config.yaml
d_model: 448
attn_scale: 0.177
warmup_steps: 62
steps: 2883
Each number is 500 + 40 x the weight over its row's rms, rounded and kept within 0 to 999. Layers, rows and columns count from 0. Numbers have three digits each. The size before them is the row's rms in percent of the matrix's.

# up: layer 9 MLP up, 1792x448, rms 0.113, rows 1603-1633, columns 0-63
# down: layer 9 MLP down (transposed), 1792x448, rms 0.104, rows 1603-1633, columns 0-63
# gate: layer 9 MLP gate, 1792x448, rms 0.11, rows 1604-1634, columns 0-63
up1603 110:522492524607538540551521483461423553578448430561541502438564496481434564586503492477487514560514469535529515488511499543510531538463513502419459515514506532555490498463532449454509520472437469
down1603 109:610447594457466482367486475514476472504500522523451505534456483502487488521518486577453424433501552535571482504516490489515549545472540486487488500497451509466450546448517452576484498482499488
gate1604 102:576499538525462547532479570523550471466448474514536470515564495503460488523506497518506494498483434538456595493497418530520515499459503514483413483522498501504541463479575518504573496545489440
up1604 098:464478457514446438526455599426526514462560505512518480535510471486488530475580528555488501496598461499509507511563519479485510543437504455458582462476474538511502511438480497520559497504501522
down1604 101:553480586503521528513509557474533510427492549488553470512449500569487531487572473488451511468489529459424495488391490478485515526451501495445528524507423504511467504512481433496546428489540483
gate1605 103:530508452466498569510516458577480458502546425478483476520507536447565506447638507522494525459538436476454552524541482517514587554515542497513494530512466442480540550513456468569564590507449531
up1605 102:541532430520519443498500531537449504501494504519498512500500406456471442549381578563516534577474475544477489463533487452472491428508437484529506475437534479491511483505532518473504512497581463
down1605 104:471437503456509506450470590527520494553481508495519450528492498537503572534522526614494491486503464491491495402482519546469505476496500477488565472491521453457531579504482442561502447547486478
gate1606 103:431488538474514423469511567500559544506424511451459542481513531537523497472482450527514463507466560536503570464423565511452457528568439560421452543499588511466431454500473512531571457438496518
up1606 111:570577413538522580521516444432447478506562505563478445490439455506482409516446520487486440493512439476451468497559470477462517474456542441444533563500494462506517487477548598465485476500513525
down1606 105:480582526586521489478451485500462493545491523555536553454436468549417514557511556442520564478516503456509552519505498491548443491426511447521557486518537470449484454548456512514473508505454502
gate1607 097:449491556513526369430508597588463488440526555496513580512473506477540468510506567438473548546521542509607541495443454412486523483509495476493458462518545511477509574495514518485574515549505537
up1607 097:516528467468544490437458507555495494455510565481497501474545483511484532505470429416464534529524483557503535553499538456511471505425481490485599459586529545552517466511525493500496550555496531
down1607 099:552507540487475506546482543486489513537512459505524504557487517422490493549518463543506521484531446497490526534523462454519428477587512511513502477497503550506507526469432523507436454596494522
gate1608 103:497393482567479498550471525533465553456511500498538471512456459442472439484556447452509519538480486505496463545585512454419614491529460555501516580574432478496533538470420501488611440509464510
up1608 104:503562478496523519424565542472506490489577558522503498458538507438616532533517564433590554598471532456477526476535501542552450505531506527442454501480484505514527508554499511570485536521513545
down1608 103:515544517565501482539505523489490566474473577479484445480578489534538500483543512407433435505560516453455486550548495532483549527502543511462492435460509507512559508482515480477472402466477518
gate1609 100:541484503555521488461527387479528488534596482447526525515492521469485543541558472534499554497439528413533526526508520461527461480422571521434581380401487507518537473458540513472516538462584483
up1609 102:476435476483547479430505420478526487485468557554518511513451486497502576524507525534522535469431518478521486537528489503523498484409500471464534480495488502486535534446536478542541449448472499
down1609 091:467480495516522519456486494540483535493518484531534509559471427512492507538514507482467497437490473423498542513497528490445444463494461475468502443471485532504518505526463481557579454450484511
gate1610 101:459531506428492439495461469565587478499522460395537526505533473512504532568505482497571548526485519492511470527509525480522549490498558532427465400463513455470534557551432512525449505529454480
up1610 098:541525493508478538495535521521466494561430518516511500490529550455501495535557543468522491491536590500492493499607467484524491532467575466455475466562528465485493492504484639536483498421541560
down1610 098:525410502506493512478493523468534531498495540542525535448490483415555600504451494475473477519533531469475476505505536471519478509536479496461533453486500472384532512488501481575466444501456545
gate1611 103:396469500504502489429502508498526522559496496516527470469505503451465510538473544461544480488565437489513486496507487514548455451447457503501461565468520496474526526524491531506578512517518498
up1611 102:499549512433485480541485525453426552536508439576535512511470593507585481470501522504531475556513473423513461509453555550471519484543483486515555448505554528508504440558503507490515488512464515
down1611 104:446460493534518468555501460536497491509491492501552521475460539470458463524452495558582521528505502459480472509556546533489521479465563478489489485530514516583519452563491521478408541501507494
gate1612 097:360497440453506423479474476489484450487494539440478480487523505539426478510516516489509513462517564428519602485448473576513450484533544510503506483439474531533447501557445527605535530495528480
up1612 099:476513472487524547539517416489511487479488506497529538502523522553548543486575574500507497556558496494473505503486546520598563587546493581505509460474485515440501537517443558462527514513531453
down1612 088:503500463546433542443545544448487529588504490535494474478451447449512457515482575500498469499494445486520570469498514513484462478482469553517509480515521480503529466514496479455478457465577449
gate1613 105:487496439551460478439551487512427509468513563497469449490463524501564472549475492467491558555519485499560550523508487492518499529539575514497481522464493523524512525435537511580541445452506436
up1613 104:527504459475448573536518542556514528531493449563505507480518456572450601493532486440520513474501517458465509479444532539486490451588432458445476434483448541483523528505485491547514546514444508
down1613 105:542555454575509442502462474481474545447485484496506505516548512465411473518457467527461437500478494529564481522423514515517489423480559489426497500510559512456454539471442574530515431534507452
gate1614 098:500438442531537464472501521526435448468528476498480445466485545473506488553591491542530519509495538455439488439471436513529496509578539567437454532516558533459519586435454560474476432497507542
up1614 104:463520521500486462529463526495528437503459511519465564569538563493527478533482524521536523503495430450547539472518425485513540482520436478559578494466506461519546460481512533433500487516462539
down1614 102:512516504429524481474513470571570474557448518591459531519466584499474521494518529525531417553496473536509589509504507517508549521477510471561492519545510479464432456581521464442528456493445558
gate1615 098:481548471466410486553485550488544545536488536457507533477526540482505474497493433542517475485524570453494525462552432413498488456453454450507482467540548516558493502576496497588533528543495486
up1615 102:507540563475512531547509545504456544489531495500529530487524547490500536485478559511493548489529428556444517502536508456521497421503458508529529525451512463506498503558513497540471407469511486
down1615 107:489506519524457422571480410466477498478423494464565444507491543509532489488528494500550520544539461496475572461524529552495540499487590444499467537544512512495545553526485528492472574485513537
gate1616 098:463531495539497570594567464497478512503571430468545500436481559511513535496490521530550486506437508458545581450457567490554427504426471497472532449510426503435460524528543490500543490455464561
up1616 098:552513569483400490480511514502551445498460577535528463531539504509492530475517516563420498486448501542524523514498456560550555535440446488454498495462476478511528480494487499515507502467513515
down1616 102:473490444481484473467496531452469472427492445478469478563526529510457434558533526475503528558536481500427491570471486458545504522556530510550527502485506467541544516471469487517515563528461569
gate1617 103:474514473480451459508512432552490523483490462486440556454435590486501478549396506519438541509480552512497541488460477498548448524508568458518527516544494533507500470476555509437523499524524485
up1617 099:549498496489568457494514580503506505501504453510486467503447586542443509441489500493499508583463475508468545498522485547471496542475481452550495483535476541494440499526565538532510536530553489
down1617 099:516444509417587461416553401485507462482491523565516489496505505476543513545558427482548472451450520500537538507523481482546492455466497416488505444491542534503516541498461496514554441459456482
gate1618 103:532429562484451488506490489461483472546463512546465519372415489507419454447603496466469504448521604498436548573469479503513438483556432486528513506608536572489486432545511520513459491590418481
up1618 100:473475457520487498575512475504449508486477484545478468509461544487440491462452481522580515553530582503489502501506460433470523414400525559467523570521520426491518504519568560416465380521492525
down1618 099:473513455527489497491576469461612491516439473476441518468542528546481437496509535476474474439485432524503537546515405560637531452436480455498466503429495576473536549467450466565554570515568467
gate1619 099:548538476486522446543549551539458580427467407586481447527461497545522461491531566521507518497491453475569503470510498481530545507468483471479485508486481513545498531473459528510462562510482565
up1619 096:459544546565567542471514547536549508519463504594470534577475488500509503486486488449467517555485496547485573495498470517468455471469538509423518515544450522481458471473490484485437448534474542
down1619 100:544478542496515505474527484525517550465485437471478458509536535527466445477518556492460488494490442534423484526429532599501469494528503472554477490483509435527508497496490499474448540482479363
gate1620 096:509513472533529473557529498462489477458486513507480550467477511488460550557466523447429555539498504493477508582474440500521468546467572496614505489507384495464488477449515468469579497542532521
up1620 091:474523508536535548522556522503510482610505472506508529474528568574507504596436466461488448498559504473521450471520547621511467501445568481482561568448466468472541500537490490482565514513536475
down1620 097:558452500475543515553407473491498501487553501549510565572549460557417547470403501492488482432508524578512514485472482537454445517497484493539469567479512493512513520444512462538460459530533570
gate1621 099:503517529504530487564545458529501504440397535501487558540442495488542491455516448456463511453489526484494473511463546557446507510531520494487482490560439480564509475476536540498448498503490430
up1621 100:583447521454452454502483550532460503462530500511494448539529554541576560476457532521531584466534516458572460474539560541464482475471464546460542480491483429543534480437506531477530462482513588
down1621 099:482493505447525511464487518488606483528503457413481543528478602487518457508581440571482510478471550558437529454504505432508472555525499490453517541529488578448464505489591587457443527495502507
gate1622 103:452498485488559557501523368455489540509544526487530565500481513498432524513479501496487474485520485500506477452509485478496473559476461485479518480417550516595511504447504483502500566449452418
up1622 109:584511508449529472532527549529487467525462478553554473531568579423520449518492445500491585513506521550455439508473566491454484471497590505530501459482433430444523536508474506430462482554493531
down1622 103:466560462500532475496500553547473521445518518543421490521550474496520449431507502565519514506572477528521531472512464501426554528531432518437512429541461492476511567463483514476439480486508523
gate1623 097:577524477524425528449503549524510463513531507516521507499460466559457480473513494472431481471456513518475540468570420507491540548477519550507513471508536574445558483552475448587480502508454495
up1623 098:526537539451484501472509478534488478498559442436580573511533526439467397474462459520460528564528503496456586493498504537462509543537480547535563482522460508528517480475549563490484475496477518
down1623 101:484523391501506474505447498501461450432522554504461456526476554514568491496533535531518520503474497494504499482551477534496600405495471527492512479520528492458481480568537499513510500528555446
gate1624 104:467481457546471477591480474516479460492417502527491490459421452389464503475514496584493499424519475467465449582494517474504444529463437483502503495526483526471462558482508521465464514549413577
up1624 107:508446452496458531511464579511492477519552535554550493547485508491510493586497504546465481450534534569495532421477500502513429483530460512442530489499526487497504482504423503523538519460496478
down1624 107:509527494459516482486474536481503512524444535442513511514533507441477478505522523554548507491471585464524485453514514423505511462494549522546531458587512524540499497492506548462533493495480447
gate1625 096:466504564481509578499551489585548501510474504405506489520520504478495516471435490434558485517448478539454550482508535479480473496538458496554587487540536484492463487510491517518533449467580473
up1625 095:474502507490537464536492506449527539489508461482519489517491516480474514441510580463508539491546442492463424501528414491540475554523481518483515532543494410521587498462445565489422580477547527
down1625 096:477534468501516416530447573533384532520554475491516478442447468462521517539524481661514504491540541483557500539475474503450557526474468538448479522461554504494510507558543480522481474478500444
gate1626 099:445540479434521521519513510511473506512536456585462495434559504504528485507507540545474532455496448478544444489432544448581535526515509526470570510508579469471460436533417540524481519481519377
up1626 097:497494446491527484561531459420509463538478492545576509469509550545543508468550482434555501454534472585460494505482496494481509440456515469561465456600553571472469422460524501462447456529460538
down1626 100:539555492500537488472448471476457417497506491476503512564438502513529481488497519425555501486470548494464587475453507515459420560509540457570479497490507487566466525501416485512502424475510502
gate1627 095:542479598485506536524489518483488454508511549594479505465497544564473568504564509541519505469480540560510527446516583523504458578530547464538495546561532516421477476513553447554519529480530516
up1627 090:480505491472504447489467480445536506524442493517546523525534506502485531554486477420540528525451555477592477491426475467544478520473468484440412546462439504451448516485518504461527490425493532
down1627 095:521458477528366536482554430512523505553526519504453433508512547456536485447477508512505430491466421485499519461521533467523534514519481503548460548486567434568501442557485537525506459483510460
gate1628 094:566519489429466449527522460459492442492509469485435520493522541507517494505475522516542523535478509509488604546510486575572447485466530444487396440508463519576549525560486526558485506421501484
up1628 096:522517513459539503442443431576556481483500430501460544444456500525529520528507481459468496515468530486543453557473550414488471492530479482476529446590482495486528468461497514519515482428475498
down1628 093:506436533516473499477500513460544474553481540453526449480554475500484440482500444415492487471513436451457520582453493517494445539498527484455490547470564513538447516587500496559515474483540482
gate1629 103:537502532434490492499525504469451497531567532513493537579573455507519498477475566514484562426543535489461464480515460476556540473480512444426501516545549586493450536487450442531481526517543541
up1629 103:514492512511502621564539483492546476510513504581548471519457519451484469538464570518480416551463460478469552492501538534473454426475487473507445552542465501519495446471512499529593585477440510
down1629 102:433505505511522480485506480436537518591484502445436482431481486472656485484496489493537448595442429539469428569422582400538492481431482492530503505544517532586435457530420521549537496521512512
gate1630 097:514534516539514501503499529434461478421513543481451438482477494491585562483422603470495497455528485495500452525513478560551475467529536464491435502565533576509491558496541465449476520415536551
up1630 094:412558543492502516489496437529492537437449533567421550565512530491540539477558578536498472541521470492537435521500472472430476453471536487525511525488471496555492458504477500494493530476555505
down1630 092:519434472432543515456486566468510552454525548520495522509512463466490530485563508494497460531515473514520499492542519492515547506453502520473527542472581505534530469474482504542512463512424495
gate1631 098:521531436547514499463491477510497530496465506480476448409584462515490540462482538465479520534487492493518505511522470470462497417428500475498463535542465485495348435579536459488427455497545443
up1631 094:471466451492436499501371459560441546498458565515520539560434461501487500565457548515533498543487525450436538444475525487456502476497474516551483544465468563511471465535512429546522457527446480
down1631 096:508481513512548509526499501469509557540579458457499420431473540469521437513523545420490527487464454507510515576567474584505451519579466481492407465516434477496503472532511499604475519519474493
gate1632 100:477522537545509543516474490486501485466518490621463497512464505530479553483502529482517477441500475504472457484567548535499414470475481470414562493472529512447528505437499515519483507545497523
up1632 102:494476506461570539507508469523484493525508481466480568512581515476459471485512529522511480488520552400521522525478488521534574542506523466532455532435544508549488464495504482494435471579472534
down1632 100:503582565510536421462457532480460469483511580487430499479492446479458483525462413504507521518501544461540454525566431449495543436557453451426535505482424484515464451525497437600495417432469530
gate1633 096:498488519584442480455508590503530485496453509550478486493470478518443494490470526476410458459562524457508529425444429548507556507435486525477490498544493551442529527511439514486476557471483526
up1633 096:488454519440503493459491516534462524527450447418472518499523498478545576515445533537529471532544461479427588482517466495533473552487519521552486520461461484526481521502387477520583564519515498
down1633 098:489529473450515488491511517515438457465506516514491502500494500484461473580471512455508523500484496555576490498589502518510485511492460424444506437490505491428461539477565540463501503567543485
gate1634 102:553540441556495555457524515548473530434506511552432543461486513525427479461546511493536505502493472461491488521502486473546490498459483503432501441513520527465594542490567529474521511449537465